{"num_hidden_layers": 8, "hidden_size": 192, "num_attention_heads": 6, "num_key_value_heads": 6, "head_dim": 32, "intermediate_size": 768, "vocab_size": 2048, "hidden_act": "tanh_gelu", "norm": "layernorm", "norm_place": "pre", "norm_eps": 1e-06, "positions": "learned", "qk_norm": false, "attn_scale": 0.177, "bias": "none", "tie_word_embeddings": false, "parallel_block": false, "init": "normal", "init_std_qkv": 0.0361, "init_std_o": 0.00901, "init_std_up": 0.0361, "init_std_down": 0.00901, "optimizer": "soap_variant", "learning_rate": 0.00531, "lr_mult_qkv": 0.7, "lr_mult_o": 1.28, "lr_mult_up": 1.35, "beta1": 0.95, "beta2": 0.95, "lr_head": 0.00969, "warmup_steps": 200, "schedule": "cos", "final_lr_fraction": 0.1, "batch_tokens": 65536, "max_seq_len": 128, "doc_mask": false, "train_tokens": 154100000, "max_steps": 2352, "dataset": "wikipedia_en"}
Each number is 128 + 32 x the weight over its row's rms, rounded and kept within 0 to 255. Layers, rows and columns count from 0. Numbers have three digits each. The size before them is the row's rms in percent of the matrix's.

# layer 5 attention query, 192x192, rms 0.0881, rows 150-190, columns 0-95
102:107141134117093102099142142151110135193100134094101145167178152117155126131094142173056098128139120186090100149095062168090141096066128119135128097128088103181107076153136115141171102167168154103107096071113068144023103082163122143102171132107123101150103162110102143103211144085128079169
100:145130138063217136100075103150139096120112101147161118110161178118148099140060111155130084130137101142178087124134106131135164139068096148073137103108122140114065181125132133135134141079101122141169159139209155118153133089176152146119162114149152136133102109112202107169096198096106174155
100:169133151195115123147131160165179134193149099163059132086152170179173128135096128126173175070148090179198117101076122138139128127126125122153120092097175175147066114136147110165174109123092142150188163145146123081152094092132106144110145115113091102129109116149120160124109172131110133144
104:102113134138125017113145147062172124128120121131076092130096115101079150160097194142113113143129189142182127153086170220133141118135111135139182145118196095143141177136085118069124066115115148074088087126127146098129141133104125131160172159149116139140136153098094095163170116156094129129
101:155143132126164161161171133063132134133095201114132101125200101067100140159161095127157148158078162144092106120114176145094107119112122133145140168122167128184105161137109147099099122119070095096093112115077106111088106122108136167111081131168065206175101176116151114112084166165116137143
096:108124143094129143111087136171153106146095097130119104120132160096122133135119175188114153173141204120047185116047092127120184163083117139103090121094119097105124149112114130111110095125157113120097101174126117111085160169144148151136157168105079138100158179143092183152100156164129154082
101:126101152140131127146168112123147139099026102137140156053146118106132139181090138112167060130161152066071114114155091097133130111135179106119202106131139146147137150158096116105153130064110183105186146188107117147131081138163167113117149093103093146144144148162098106150135048150180105144
107:144151170151096101150090108068043053133129161096090146127142126128123164128177128100165120130097100164039114135142127088149142088151053138168114125096086095114154108160135120126143090067113100164065135113183194116115135097130136106121075059077111162124141125125120120111110118116113067159
106:113182118162116097144109157103161127117190132134136131116120129168128160124141074111119082126161068174130053176120065117129164143094095145141095172143104171077130185154201165153119151123095104155140089090086073143093123106113086146152068126098098096136117132108119168087127102153126101116
097:132075091170147172129115183104136116117200122115117081156133131113176088163143144096088169111100105104134059080085108126071114192126078151131122182142157130092105094112106084090142132100102064154151151128122099113167080149163168112100107146153193083145088113135136065162118158162119161086
104:117144115179138130078053136100106121143123168172165086102110099124095130100117146162156129161101119164114123112124194078132130134071131170119137106146140066099139123099120121091077116148159063173149138113075067144159121135168163157123233188118126152138141163126182142187144109155149131150
090:144176085118140136112121092138116110166147116058119139110137140110157185242171129167101120166140135118134163117143141102106106160094093076117151087096124105134124103144143120084131110108148133084135120093114141188165142160098148159046178153111144126166113116134118118071098160160126160107
091:138133180102094149182114149168118128099180110100136061163141118118152182096169080101129159095154169157114135151119111098113149142171136123150102060094144155150083122125126123144115088101117145172102174093123168143124123136119170124067135144178045090133116098106149097067134190111099097132
098:146091072091103113084081125129176098081137136147104069104100095178124179107131126160067059109106110133161115120113156104101086078139162176115121163116192086134122097131107167107124110110103135140157140058085116152114106155071085236116124087110113129127106129124116090126125097111126100139
103:083118161151093109123147088095151085062115148114104103126177047097133095168135099161056060165166168154127064084139127090129106161129170132125132098135154169095068122117138150058032089126114104124127152085156111125102072126130088087093134183145137155129123140108170126110130087110130132122
109:100129110116116136175142102095107126148106149104117101194152160124137152095101130144140073174070178090082174150181108077069120132176141167134088114164148127112165088126072137127099147152130076130146179113125127131139043139114139135104096113148118159175111113173151158113118047096160139158
092:130090156177213132111153155129139105109169131081064177151125085106183153092083098070119069138166097154122103104123185108156157128101107155167138107123118096115089103108093141187154098112129168117093147090109126125161101075103137117099175134074051086147146149050112114133075138121140179155
101:130119124117056149092175135182168165141107142137093129139119090150180096170054134151136101102156123095102133126113113082171162067108186167131149168136116155155096137132127168134133136104089147140102099155114100149128165120102175111076102093147104166187095063178113033142184144145067160130
090:164111214103117109157113145101147134135101170162083132157177081116127135171065063092152148053135053082157143136116110155123109106118161156186111133122063049187183140199164085087164172150176135115110152158195179083075117117118122153107122137129192086089122159106126107128186110106121152127
099:171115099151158112181156072173166142138148196118118197130142123159178088124118085194122141086091131145161111084112122135118083149109096130106126139110183130083162208144165164107121088141091195152160124164140101129130044142122156125158149077124128121106146068154106130142128100077111096148
096:165072118176087160160113143172121110162122112099140141120118110137084132154088139130131126142090087105147147149105156091182069095161075173093207172159118109116138121160121188172127164166191146114120130087099068139117161125114178150088081065126091118141143112103128146115090097137128255080
094:153114047166132145105109139109098168103123170161148135130128167125144086184096113079138151138182151141124163079121090175130158135130124153170124082156135161137088217115123125096132099142151094109104110114142160097113105113093160072118100067098073146147145135149086187037121132042036065111
095:114119127124150133123117104128154111196124175107137102083171161151072114069113159161071118168158140154173152118165113091087153133214117177133053157113123107112103087118118119141124088119155143139140134119127114107105144099110115226121056113184165123141196121079146159102079076139154100138
094:183150127177105169096147122154181098097089113126137033144142087078108163175121196132119109090125089145189129186100139118095137165142113131074131137126108129131214115097154082133145176119161118115144127167077156103105115079111131122067109091131131138162100139126154070124103085160175145101
089:111126134150108139135130159163110082125129109130133070089096128147122114162083074148115112147065090165122103125042164203113194102130086140149103143111148039058120172141167094110142123146119151125119113102178151172174135160100120161063142152123128161174106156149115166157169102148101118151
106:104101153132162103095152107111098128167074118130111140127071132106156101068109178148128073119109096161120142148103089166119114146105187121158115061170143149107186097093116142060132146172160128194100135095153134109173168151066148141124113150105109135138102106094153086068145115150157141148
091:163178172121093135170178116109166155150124180125124107155137141170080119113121118124129140097107109109072138136111145102122123136166202135167166118086121109124106135131096152082125137153138147175173122193079151105147114104146170146128102141149122116142034103110156107120151090125109118103
098:106164164129127150149122104142162124123131096188157112141095125138123141106135191040152145173162108142143134095122174148179120108114148117118128164160171151142098131164138094108074079128132127108048225102162128178135114174141058117143141178091101126082131147082065113169072142127151047198
103:114131114113117094103166107173121157155163166126132167119066101164107131132107111132235124105125091157179149150115124114118124121123155088128143113153061179193093147118140101188137170117112164129074088078173090101138085136129172099083147147167113104135113079133155109155132123115110127107
096:124165171111086146126111134115153055140140128103149144114136137144130108117109156120153179152160105096101090111117112169078153098181187094135070091067098145169121169153156077099110195078127104127094074147093175128109170082103133113096078168127180109060156161136066130156127139116122151116
096:144109179160096095077212135102077178155161122111096160134180116116130149132182110165179080126156137154114131116066121147130143120110082160127146089101112163181111086125099163165141151143154101186154141121111171136147094122112136190110148158119115151115151052153081123160153112193106142138
108:145149120145152135123106092124143123158151157103096112203133118107111103083128105155117163101101159152148096112126174113101104092137100165131077119140105158156179086133085108108114160135141170109154121144078139165131159058053091061131138177159118142103162080143146142153170101150200161087
097:107141084095187146106136099129107115126114103093192122110205080130124133156140146121060126071136115171110146193158121198144104096105139134078126093103158097124153113105143109132115179150133186155118105187142100194112109141114162113130104155061149082134100132166132112130070113165117175142
099:171112071153150100135146156199069149144165149115123116104095067190161122125188096080112172177155119109121101200141102127211125099080123127170144147174102075127132126109093094119117140146139139116127113092132105119153129165112109131146118126170105062144133169170111064074125157149184182071
096:083152070062121148149122133123133175119127125113136163160128105165174164165096134151202165089141178166150041134069151155100120185118109154153111169123109157089131119208120176148162141102131069110133134128166085081058124115092112099090131110189139104173156107152093110139073155142152155143
098:104121128150125103135127151088098070130121112163119178178118109122109139122101161132115090091131129110086112130175107110151123188131120152206075068102129148157118201100116070107173121145110090054058084122087081164111159094153075108123117119178161136110129116172095167124144110135092119146
111:092077075132232161107135114155101117129139109110100129181114088106144181143121147140128150119083164138183099110137099149126161152097142124107151128122146132141176129164119119108139119115148109137161142132107105088108163161105103153165066117201133112128074090052112132065173082171168155052
099:156148117052099171059144134144121122114154164125149113114104097166131092171097132101154128111053064101192156111175091074114084092157097136143090126165149135125097150181136131166134144139119172153162117157128128141108125116091153098124141138164130162149111110141116122150085138140099131063
091:178135107157113157127086050098156092138127105186078133124141097133075109177149165106113162091143114164162162123117117143059148081157116043115135126101095063151051115183122068120140098124111159107181122075097174179124127059153071128220132188153113112159072133100127103104077138128179112153
086:168104098117141114108159142108126128127129148148183150121165118065146103127106165149096111136148182073160156206134134049125108149143141119132164136116125094175132085093166106159110107176130119132115129148047064115113120097093130179111071121100122118154117109131122120149147106071169106190
101:140151151070151158109102161144208099142129116127162139076136160161087136110114183126149166064150113091093099147139178166072143129107175111100107120113052168156147160170068177081091153141175148123133140138101172151111128118114128162165181086102135111112130105149127123113086136137139126120
# layer 5 attention key, 192x192, rms 0.0887, rows 150-189, columns 0-95
100:147159152168089168098146079096091066123165141137089084131134090074160176171123106166049101173166116138066081122131064154113170089177094111110158079116111110134092096190120158164145144133167181088162121185163122114127088093094125124099091135097100087154128081148116131149117101162112145130
105:152130135101162149073118136146136160134212087073141155124072166105106110181097160142136103061144149133138147107117116187110193086155144147135116148191142112136122138161113135126109151061148138083159071093155166102115149128107196166180122131130099154158083186158179101177077183112164138115
095:148106137171173118097140132099135161151176148171133149164111148141155100132177063126077083121155132094135119138065120162164119174173138132093137147178115114184076140124118078142138114170113119219150131109145115057164073119127098084123117114121117051126094109156125116117107169125135086119
099:114194147127122086187105143095122081185145166109123167134081169104165115109117110099159100127114103140076065111099066150149131122081177142118137070133138113164094099136152103081023168069069158132126143070093088079136155087129126136103130099122094171158180124158159137198147180186132125162
096:160100131098096142160131116095140092130200124127107174086154079125140130100159149144157134082107118121100112111129086084138181143175130088086110116045141096136134116151156157122097113151113107146155169113128113145198110143088115144117148131139116151146101116120193090124122125123188069094
097:095135140103184148157130098132181113120061099125159115114118164112137121147117177197107143171137136114091158119095097093141074074120103106102170123100111090090159170184096173141133135171147142112150123167127123188140148187127105099118184138106093078159100160119164163120127233201090090180
103:149147137126076178126094139165146156108077124172080112089175163146095135140158126109069085095132124143125126095133130155141135205115172142149199055189149161113083110130123117115099130156084085125170127138131137148206215124122106145096136194135155146112123155069085236142106159081130122154
095:109141150089149169091130142124116134111091116188123133201128150109095137128103156129136106131132169149086120108116071172157114122126098155145094128149159128118109175133098215154093088082153101147102148106090183149133164079128133099081120093096097189160155149111148104131136091184151088120
097:100104126194100136155142152146161076099176099127056108117138113181168200092071108101159110151176147157124133174138075113115170108074126153113129113077137169137109130154103114169113112172171085109151112075090140173126047135084138165133161106175125116194099171163075143154117103082131107136
105:103149090094146141128104163109096133172137107096098111096083139108165126097165157135177156099088080046178163095089138125091120149122086099190110131139115113090129161160094113158085045107149164122159103121094117174164112149223065131126138117143140140171128195089128138078151135134216131127
106:112111142123107150186119120106065085147184146115169075197131106110087090140144141127136153168106132111154182202181105085148118143121126106075140135134161148142080085097100098156120144140127090166152196121142123115126114131132126071141132180123105174103206079069176149089141104084135130170
096:151080092149155099108117135123090122186146198087115098170104150108146143140155151163140166125127124152101161194145072149129159108147130152161103089142138149045142134121112088120138087198155173182098149124103127116106139124071130167161091218119114104194169116085162153119148137202168098113
093:092095052151161095115124107119115198136155149087076132124094096153107126125092171078143081172185160108151133152097134126118097123107134167131104109116081127143112141138129134091161061150164094136103119089069181106103132162124162065124140122165095114155124115127066050145081106098116094140
097:103169144119077075146114093148133116085133149182099115120137173110084170151127147085103127086126103192136128107064081141128140130139065134136147118058142198139140131119120074110138183097196124140082190126105119163114081149078109131154089108105118115157125120157134151140154132084128172130
101:134138159109177126104150165110088116068094119109102157202164153145104129149158142130083116170131187091100169154160140097184153127133126119132111079200130149107178143142091150172090178182154195152119112164089127133125087142132155132105120167154107123183081130176158172139149117087120119135
112:103129146125173145103166122108119117122143162153153119144149069186124132099087092100105127136112167159126117142175110118165136147133118125187166074200104126088099149167151194165109159131130063166118138059115067163128102117115147106147101150154158099126169124087158136138129188105197138107
095:128137165121050133153154082102131163116169131090172106016118135067161110172135149085168140144169114115138150117169140144110166094100120177102182133110139114064155137093155180082137124143147168109140146137116144107154101129110113130105105165190106134115126124093097130167124112091098228142
100:105141117144119095126152114090136084117133095082127130108111091159118153135074100120106181179116182149125110121127135078140095154085158120088128126076130152214135061166177092123129147125115171115164099131120168137057113153089142151062193165144117154140085081102158106153056147156106150107
094:137127129146086144102150079138098129138153151115128125099171115116096106177176112099159181099120094156146141103140161125086157124127165132065181133116162044115040143137168133124132146145108089120111153143085118104146138116164090115124104116087140084083080063120122079139173110150154114152
100:109129109159099107126131111142186176148097140102160063154084118111102154139159195162166125139144162109161132078120146107110122094080092180136138124081149185179123123071167228172131165112154113151080158126161079116180056133167101118076110189140118124070091145165132193141112112123096197121
100:204119115112084128140131115162153127132170105116120129145147093140121190094115094069126066167108111132105102148090130115132143148122082117145121144069087198136149093073049125132089181125117191114210129132150163185103104161089121158152175153144141079123152066198187176117154100152137149124
100:081133098145110142093127148154157141101106141084108131086107105123102172124166144169154110139158136098151101117140117127129146165185169164116111161122128107093097112092147065122073102125150098080073120081130098142102102129120121083109096090122072076159146109142066126106079107104126138129
092:100079138182191132138172109184108121137113169156123138108186072144132115150126126096183161087124105155156153123104169163112119072151155142163116144145118159076074117151121110136157135134192078147065163097162174143123111167098075122124091136223142144120154111206120136124112111128100130129
090:132121142117122154111175113146192126160118158138083144161171092076120130143111130067095117131089090160127143163165115103156115121164119108119074118118097134148120065102147097100126139074160103089140174112063174097112085120111124080072124145078165086112147129107126114124140076090124113174
090:122161129074154164136116177158132116115104136123051093142114074100119111082150178102132159142105130120108179062138112148138184147118184154146124161070171143116051117128117120115142120154145162128110122164150121102147094058121120138128060190102163165161153200115110162107169193120116157107
106:105095156193198156104101102176144176133109116122136183099155156099158070063132157128127085056107142162158163094152145091145190142187116073091128184169181170179113135097133094033109137144106130147099091152130168141145120100098132113172159139163090135089120173075101111088140086116084085101
088:152125138093157147048093123087173115120170125144118109109133078146091138151096122116084137154131167159135183152076201126119133077211121079097143095108105139112209139156141104117104142134111127162130132077117155118148081106117079124083086122102148129147134173158063106115118172102103121104
097:096125087078059115136106130106144143140142103140141132085147105106033130126114083101060137112138100074134110110166092067085159160104188132086039174121098121116108173167123123108124161158101156189070107128121094170145171092086161180189127153134125114123120201176081129174114106141103141147
101:143125033090105122097131095131143104147149162130169124125171124142160102127047138080124157140082157108114108113099130122086064178105121148141127112110132142166216109121123148079146104159121079137123122155140116112091112161175088087117164103159160083208136103139147156164144143082162096170
091:169138107124127090094197132120095129144139090125088170118168110077170135128164116099124114123152131132076110152086144141098136148174076090111109099075124111158091140185124117129151128111118086123095092121176125107134159116086136146119135087181159146117074179075121169111179172179134137158
095:087159105118107211103138072122112128102136116128160150148089188108148117132127077093142116144079117086127139148151127167087130117115105106113131125089080163163153105111147143111179135120194159130202071106111135111116098106076107177135136142130129112135151169100216109120109111109169050122
099:177144133086138150100148081125100149173106104125133188101177163118147137176111106087096163147136099159133114116127194108094166112098059136124117096165174144147156112124147126107136119228128095137124155125194100124081092146128058132076094170169093096079124117152185072136159123172164120153
099:165137142146113146057168162183164116139120106138125119087178108114149144148098125141123136121148167150152152067142108181115117111114143085156131164157099131117056062152109149157192112084074107125126071171198136150127154081159146136127165198143066169140090088184150120168094083154113181126
099:106153128103101151114108164189067142202153114148126053112154151134166119184104168118133127072144110118134154096158090129085142204138170089123084155178084105122139097133157082183111105095110124139153105140181160111143154160140116129154157150189167141118136117159104114148173110113156123143
098:154164099110121138114136097130100143084116121139098133175095146165160175131077124125166203125074105124098101135145100132084150096160161168152143077083150195137114115089188137141157125056085093179113189128132165091148098169138191105124175120100128094144086125129166133073196132185165136116
097:142073143139131097125093148146157172093203102145083152116121155179132113163185084177077124148139148073060045147162122141143146160163170118172083196167138128168098117135104148096118082088075108094080095150118170106136119120136163103125101182162130166121148153133150108105121077135131095148
102:117097158124109156142116103149110084143091136143139136163114142126170138169158145145108115118136134176134089110112105102183150128156073136125126098133146131112175117091161185089128145134158065105156157080123127149090159142107113074114148138122064086074139141081123038119129078166116116131
100:152175104138146135083134090102154116117171078102164179114131108144131158133084155067113120094150130100092071093096173103104138099148092089063144147127142093116120095157129148098124120176127101106123167105155179131062168143109157119115069168155126140136147109121170133193102200093074171178
092:125196125131076124148090154141074100181127221165080148141093106102124089146130112102111103065156137079097112111102170119125146117160128128082122142169139076110088143135170156084249171163115192157180084102188139132108163203143122136106068130098136130146142209127139112140164128074078167092
090:186162129186146163146145132117113074127092172111109072106165131151139096110071165114151114129133158120112099152181144145160107152105151187178122129134088151124094143118178129164122149131107118149214131157167102095109107156117140145103108128106092217074128135135121106157159119142122112139
# layer 5 attention value, 192x192, rms 0.0726, rows 128-159, columns 0-95
102:099121100123130144152082155162129128105099127098185108123090123133111100111102118206119117143144100115140077132095096137144132073115108122096148106142089117121148160117104133163110176155150143132108098147070168100185095174113099136121105146127126114061099157116103169143111074118107125104
109:128029130154131129105171123101237113143123092120173076116125154127121135141080112098120130130113114152116177130112119153071124182106155186117128155189126107119109119156109155116144112078099170159108137157114153112092151076155163108112167147105186141142188085100137157118136119127103124120
104:133109167163149122109163177151115187100176100195148136128146123143092143149087104185136159147171140085087091101189126116126097125132187141139097125089134087101148032129109087102142048114097117157158132130119151121104058125113099085143145135172100207126154104152125104168125186125097126060
099:123096099172132139152163163079154145183123142094088147131105136120082092147118143111154130126094072185119124149181109161092056096116154144190103145099151116121138050139072156107182133149109162128139106084164072150099163111181112140145134129144109156087183163113122114164139196120108130163
105:157160130103098143129090059131125114161156172084141132141120098035124184105165168171192118130084095182146165120117120102065102137057126156139096166156104153127076117124125115156102132104108062125115111108175106157097125121112134143136043129124061138138049157177148171104155171066122144085
101:159117099111157169107135087073126113157157135102112083136118142139132160150117127134131135098111161137103148163163130182090135162245083122115101125136087068127100148090152171165156142180162089084169097149133119132185098166103115114114075122118124139166184089146138139143134166074156180122
109:136104081125047140081107201125177112160137138154116163148087171157093140103178141133129187194130109132059182117146115121118157214140151167151120053136140144105134086143155131110077093133136167151136148100080169153159195147119173121143143122136097155113088142130139126125163173103101147079
106:113136116177127082139157123154108096114104112090108175124173166143135061115102132155150117126066133083140189130119138042090142132133135160101079084141116119113188074163111113130107123099118121122087165203092097118150115165047087180126159102134160090074123161111125172146146119102123138132
100:127156127147155146198114115136130113159189098120119127141050126159120147171104092126174117079110086075154164110133198110123123093148140141189134096132159121182131181158126186135121122121130052040163076161088077110162128092136091117172112106095099125117099109050100141145111119140071106144
112:138091097153100166187162068140172137138123128122120137088190078129096124075110125077091187089082093146057166108095091142148146122141162121143089136115167128119159110141098163146174133141138144133126092200151126087128136081114131147123100169147072121106144123131100081092109218138155078128
102:127164151127116130140156096154150157119169141126108133107145133147170156138145174076125134177074126179107158103137136096097123170086158147151174084209089119071148115110124116093130094101098096152180114147107190086100123123162080133104072183094108171114169036112100114133151191100111146100
114:106091088086099147106105159158135155114186121145122120132166065136131156090153148124081130110113101171105158094165121069135079122120091209156149166080135212013097143143153095099146121115100099120073099193100133101104165089126135156149091171138114203147147064168123100156131090143166082128
108:044172140178099156173160167083101083128134130111179105156176198141088084100168135160122106120067102106106124143123129132157114117154141140123109122101119154174101173117155123108169178125130154080132068113079052109081099093112157052117088143152088107136166092191113133127145133124140137088
104:150167122109113170165102171120098140129091119135129113107150073107171157098108133137150052105087157158133131144222099101072114113048159149175134083077102106101118169174134114122165133173155081140130123042177129098137172098149183145077094129117099134097124122119169171106094086058169109161
101:139124197082155120101083152140107138129109105183155146106113115136143155088107065085130109069123082130133087120053133113183095187158086099114156165119103128225107073121137133091124142166161131109122161148160102138172083145124142149104176079124056090157138157196174119140135156115136160142
095:116117194157195082087080141153056094105126087168108103149183129105090130123158120073133146100104148112103120128088142197185185124160142122102178142140157180076140098056138121145141118152147118139056202139119107160081112085149139147178112152131123134130105134182137117118161129155172147170
097:126161092074091150104184096162127150196118067123118128147161141061070143117130106151153163089143168129139149135154105128021116063149119102153104135126132111166099067100049098111115086165100157142149111156068092104194098106138081087150097156103107177186126108098181127096093122138149156060
102:181138149148099168141101143146160127146162179095105081150125174159092157146125137135180109183164146111190105172133161089125109134091183126108127126142135144146133066139168225061120127144113161118155176148146102175168125166123146155109076132158145105093116065152134125054152097092181129148
096:116106133124131100170086131086099145154186173144077090093178161088079103105105154142141061132133187114185107085152103117143097142187142115139115132141080117159154124078065130121128195117131105182078115120144117135126116148134118130106095184092166163127096151115133152129213154078122121109
101:099027135143160142134117116113129089016120120116157131130130121130078103179182145139095104156176115150132122089088122154136124096134120171160079172099114137128131117079161158115084125092184095185188139128145113180100133208121088129142103095133118149113120142134182166130119160054119143084
115:141126166134153132171048122172106105131153148165086150126053125121109089118133134123112104148164085104143116135125125132143170132119143083164179125086096151149145153119121134098108085132170100089135143158131145118203073099150041074128126092106148099141128119110088121141086113161179170119
107:084132133064179096135112112177073117064123082191170155159077119084169132092122120169102092115201101112180132099126106119145095171140130150173140100109069182193121187161100129082090168179155182126111096110115146113172050132112085095134126166143119112130117105059128132142115107158138102143
100:097128084202091146154185097131118107140101081103103112110071122079158170117147135194120130114203157155145109132151136121076107142132155200128157095083083090156167097109104137160143172135147156110072164107155155124101083180168128081150104134145183122120049094128127101116094131160076128091
095:145146131125166088155165118123127154146052170098117112122184126116109126163129136123114095145115107144101132133174143084140103067151123142158098108074070188121140195160190177125100115119143156111137108152126072112133072162166149122177051088113144123133152129105145100167101119185132089093
104:148150119186176122127132124107117117120121040110129093138107128181098133118190149129116167155071136154127139128200107156119108183118117108134154151082157123133124114072087090166129091157108164131139139137131156085130181113111183093139100148159100170126121157063093120031175201149105138110
106:180126084134126106068130147146048080137130084059183200119124120100088166129135137107125067117162120095169106112146142110133200108153149087142065149125143129112140135084078125129108124107121113136171177129154115198130126087149084164170169145114085161158168195116091137126084130081173126100
106:129166106096196164085169148129113096105138149112152116167164137172166192131133164154107106160074154068155172143195144087103080158126106130108141120137110121181131099087113159172172174127087127088110199089125154140103109136162086152116139100161164162086086118130138086147118092098162117140
107:088099118174091116072136119117107176114112123169110166085162115136104133133129124142105164114077143184137191088137152122125115176087098169098068065127080130120076077175147118141119118146149085119249154088255120153118138141090078134165175110189086135144107160110128130082145123131111123141
099:056092157133045093176121153153052119148146124144106117121114140097167167125179129212183130141117064127136134065185116102148160158123098128122155081087131128132113091145138149149161117129105055087110130153105225168091160097092103141069087106140124152158159160180173093154111170101135158108
103:135111148039170225165111147071126094120194140132138062144146129101116118074110096126170105136127104081098140110152129119124176128121181132067135135132085071097132135132160130110101131117139112135108141142070175143136089075109118160170129078189111068162173146114137080103146054104143082159
102:085180093128155160120173088072115131185065151104118127148171130121100138095090097086107125169147159149147178089141164159101094152144163155072121144098163077122136091105100101151131162048145151169144103127143177140031140100114102100124089134106130130095118162138111176125121129119084105115
107:070132125151148116105138113153101133128165071078087142141179096216105144120212176118116122100133126097063168168153131138110121146121127147129152064128102036155087159134131179130110133171185184121136140132136125122124130102169161162108164158104099135125124166154113108081115104115091112110
# layer 5 attention output (transposed), 192x192, rms 0.117, rows 128-159, columns 0-95
102:204124035157125099079200157134100101136111104125118136161186170116112108063080155088141148116093111168122120148091181158082102194160174119135169152099133112103068142156131129136109139120114108103177116080130141070132156100083096112106115106153158130171163169102153087132190166097132170111
110:069186207180110108100139127134110139136204164113131185082109094140112154140161112135144124077159187096144142144134113144155142192171145060121095121141148121142131164079133094122171116126156079121133077119124107149079142178112137149136096156123121119145085158140164114131082157132179133118
107:110057129056107115145105091157139079143118124128133104130181102120137114122101151120141109109073102154160137181111119154178129134114090114134118116167095195157095168128119158125128104142187118137112146090129082091114143115157154132105134123115131093102069146106174095124125128204073144113
104:135143110105118064136076110152135117094133134155068158103120096084135106129178107142190132099106158109141161173083135085100128149170103145122144089162133147108155167101133121158130110062177166119094090129128152118163047146149151126201134136170163110131120108059111069115131105173117126150
107:127118124112093138107140162151137179095089134123141110169157110189138089168096133062113118125110092147145144117155128119091138119157093121133113098113140179109198189172111192068152126144141159183120143129093173141129114110166138142133170129115152137171132152138145098112075096132086090133
101:126122035178114114120149128134162101104142152140204112109135102169105098182211160173196165172135107098135140097120150146146177129037098164178119148115170157083095091096118152112127104097136185103074146125126139087106181086133096143143188118124135141137145165118101133107177140127141084080
112:137127195134165183124175085103127111099113152102075150082164080112089097113116191098090104086100153177185184159134104136154131104163097150102144100158089161104101137153111153116185213112165126076093078133129125135133156128133172123117125173163122103208103148096082147128089101099097134171
108:105132025126108126118111129143108131137125097143093122066108093140132196138192094134064079116122175136109177129123124167168107163140154102100123161088158088138093086093146164101137123147129166118072078064151102197113168102187164058157065161086132117139165070163136056108148114105100159114
105:182142128126059137075119134098098098122102157149139132106180118141139125133160178123110072135155141112137128107173137112116135111105164085099136147152148074057097072129092091130124106110113125161136150075169213115097122185159162071137144099131169120163171115131116133157145137121154143116
110:102151172142168108096114171084139120120130186139129081104127138212123178140136128105074081112104128097137069088135120134109081100119086191149177158135105135144102110173163123140068099142144117060134187044112155169108133157120116122165140171187171091152116129131109160122125090109127216123
102:072067173136109126108131136120131075115061138156189117106112063102100181083176062094087113146153131154158154124135133115112127120122114114164150150101161119121157128164128051142139124103202129120123137130177099179160166132120132126173128104181162128134136220103137151127147090160093084112
116:171108180153143129158163140148146099121134129156198107180129173171103128120058132149115124142090167096131124135161193125133185038141152110128153132109108144128134118118148172135167168123150122144147195079196180183114116132168125118103069162154131122083077193130170153121117179096059199193
114:216163150116182122077121107131166139165160171126070149115115166155118132149119160118104167187135143152143168145058083120089086111157147143155142099157107129124180128114113118119101058100158145117146172163115167177175103119106100125125119060085182144117112169079105132141111097108171167124
113:087081093143101131109078147139111146106093121096134101140120168073165139109151118108116164063138107159084047104094129135147132105134126121108132140179116144109128183091144120125102120099175162149113113116151136155116040112124170100150128163054163075152170147086109135087118187109124098117
101:146179084143075126145151154130162085108080118094086052154128138159157085185086153117127099154127116125134126101159131142154110127101145106121069135103135145133125126109181095110077101115094080165154149113144124118108173157091107189101072148150130144121164099105120179085131157125098147098
104:136125092087141153102140126121142177111168091093135162120093142115147109125119108144071035135108111103135116160139139073094099143091155102127127108184131124145177133129168128107079109091115106097174109120117099068145134180128100098052162095114101108090122093130067090038146163102064122124
101:131085030111150100199103158129137074109159145094150146085131141171148150112113184120104111133166126128134094074154168200143186176146076090085125077144151192051143141150114139101096153161156081091103125136126119131066096157127206118108147120110125086083182144118203142147155120168116062195
103:129093034137119114140136153125054147178084087158111129139102100198163086144163100097117131072123123129135155139188125152181128162142082136062140130168194145172057147090100130157126140138156081105141140120064157146149129145141126117161180145086059210135111098157136121154127085168123158114
096:162180153154161109151141123116144085151109134135148167174174130156081125114159120130118163125083111185099140094126196125108119110136095131120131125134189116083111127146176177201152121125133099110191131116086130099190075129136163118133135119061105063165151143054067111110121129195160123093
108:111175111149144149123144179169089139238114165094110104134139184091118108098132125167101040122089139134152130147119110114164165146134184084126110062150154101143136097195122103190098067078116132089099117121164118079110126098137146143108116132070120143190072105108112146074107131128113094122
113:195089100160108113147134146097114131163162148146153100150120140118113132155116083184155101140134168104157086180112152172104055139099145110118144113141111162104142109141046137142155158132099109143148178072170125066200164153090132141117119122077141096121145128172132136155178127127109096133
104:156123231186064126131101105127130127163158225112105118119151149135061099172113142102163148090156105100121123181105125191119172116061079109137159153087167073099111112099134116156186076125113087113124173152138120150153129073141193106109147101109128132106112078128129135097165175185136128179
103:221139181080181108160100117159125110130137147109117185188153109146160156092107116091118107114122119110121114173185143146175134126140092178186148204162144151110032101143110139077190085101165174169161137214166125097132089143101149128142170102127108148209123120155134107116098137153117118134
100:195107144074098127114118135111094138088173098126147137137065125050125121121152107116108137131159168112128058154101133142130159110141138089168198134133141126114195103107085079130150128119080086138123135110098141137132094130106119123125150135124173135141103114166115115120167140066078073157
105:123100125099219170127176103136138100107143191110124180149127125127132145156103153136172068114143126134092197083137084105129165090025132153070090098137118148122148118150152113092119161115126133107093119143120139167147152123136090100102133104089133058095130111127089101163121078115150129109
108:127151083103115092166155119104142167107182110142104126124139107158180078090096102094108110105131133116142173175133091138094166125111097179084139115174119133069091159192166135177146110144132169098115113109145094144114169119075129117108042160100125132116101108146130118140089125134122156124
110:140106101137037131143109129177154181154108104120156141154139103102105104110138042101173149146145145150091118106129115169155104144153090166079141122138155122106135124119181091087175112104165177097136140211145108061151145112106097064183085105137122131176162102174075155159127166135069126134
111:096123119124103120215178120167195148111054161086107123131121114166129113054133110122144110144115164144117117137094115108132148109091144087171136092147111122094168109109112155090121156119129164163080130143047143111137135109155150156117104167122147126105092141147145063170069176138110186136
103:141168132148169133118122156103171108077136119097132102149138181135127132130093157125095137189141182154163091144122154171135091142123138183150127111114091160123125150134110079080141120128208168156166126135099054160203176164154155100145171179149058102124061141101162186112057148196076087135
101:170153146197128059086118035092166140135071127196153135125118122151099142182109132140074182152151141123165130083144101116115103127142069117162166081154111129151068121151126125161101142138088144139076127079126109134115156138129124097074157097078155176104112164137079179138151144141099085108
100:132128123121061107088144104173141096089167119128101154087159128122100121091170144167113122119142125061165139119132098160154133076138142159153106105154120168129086128197218124095107111137114145033105164101061165119128129139131151087101125161143150109172068103139120117141179132131158142097
104:152103172097140158175108174115179142120097128126095115079078133057120090111059145062131140091165215187194117132132120092112128070131104083117078110168143156121124094159179121156121079198105105084085103161109165175089110129113083166165141127105122092156155115156125143129152130100095109156